{"head_dim": 32, "d_mlp": 128, "optimizer": "muon_variant", "warmup_steps": 200, "steps": 5613}
Each number is 200 + 20 x the weight over its row's rms, rounded and kept within 0 to 999. Layers, rows and columns count from 0. The size before them is the row's rms in percent of the matrix's.

# layer 7 MLP up, 128x64, rms 0.212, rows 124-127, columns 0-63
095,213,196,207,177,234,229,205,196,191,217,201,187,218,207,229,218,194,186,189,221,206,188,202,208,211,221,218,206,198,193,192,200,226,204,170,199,180,209,186,182,187,162,214,210,180,227,179,282,222,228,189,216,195,182,187,222,197,203,194,219,192,198,201,252
115,211,211,219,205,229,210,211,184,191,211,208,242,211,227,256,227,210,216,167,195,192,154,194,204,197,192,189,159,184,184,233,187,215,234,206,198,205,208,191,183,193,209,198,175,207,206,180,216,162,215,174,220,205,199,204,185,187,201,207,161,180,189,228,211
102,188,225,194,225,171,195,219,196,193,201,210,258,217,189,168,206,222,210,220,224,193,174,238,189,225,188,173,209,216,194,224,203,176,212,194,222,187,219,200,208,203,216,174,221,213,176,212,189,220,209,210,179,150,214,206,202,183,180,227,187,195,188,234,226
102,206,188,199,191,218,214,218,177,192,220,201,191,176,164,249,194,201,219,174,188,181,191,212,194,189,186,229,211,214,205,188,184,219,233,195,202,207,219,208,188,234,182,213,221,220,180,172,191,180,204,199,201,185,201,207,179,192,166,229,248,169,229,217,244
# layer 7 MLP down (transposed), 128x64, rms 0.133, rows 124-127, columns 0-63
094,180,208,241,206,164,200,186,188,237,171,187,197,177,204,191,188,218,183,201,203,188,185,192,170,225,217,197,228,276,183,193,214,192,200,198,225,195,230,192,205,196,213,182,195,193,188,218,164,192,190,210,208,194,173,190,198,215,206,193,220,226,163,202,226
113,161,172,197,204,196,161,173,221,236,182,202,176,176,208,185,217,191,230,190,187,190,203,189,245,218,201,202,178,199,202,222,175,195,216,195,203,219,165,200,168,196,188,180,204,202,225,217,203,179,215,240,216,214,238,179,229,210,209,207,219,202,200,236,210
093,186,212,188,199,239,216,228,167,194,226,184,201,216,228,209,212,222,194,207,253,184,204,204,190,190,189,195,152,204,187,171,216,221,176,207,188,224,184,190,181,185,195,183,188,205,212,188,232,218,233,206,149,175,177,191,199,200,174,187,178,184,207,185,200
097,209,202,178,164,219,187,186,180,209,216,177,211,197,176,205,181,186,210,148,190,234,166,202,175,237,193,234,186,210,225,229,176,193,207,203,198,176,179,214,199,187,204,202,207,190,186,167,227,221,184,201,214,229,204,175,208,193,166,226,177,201,170,211,212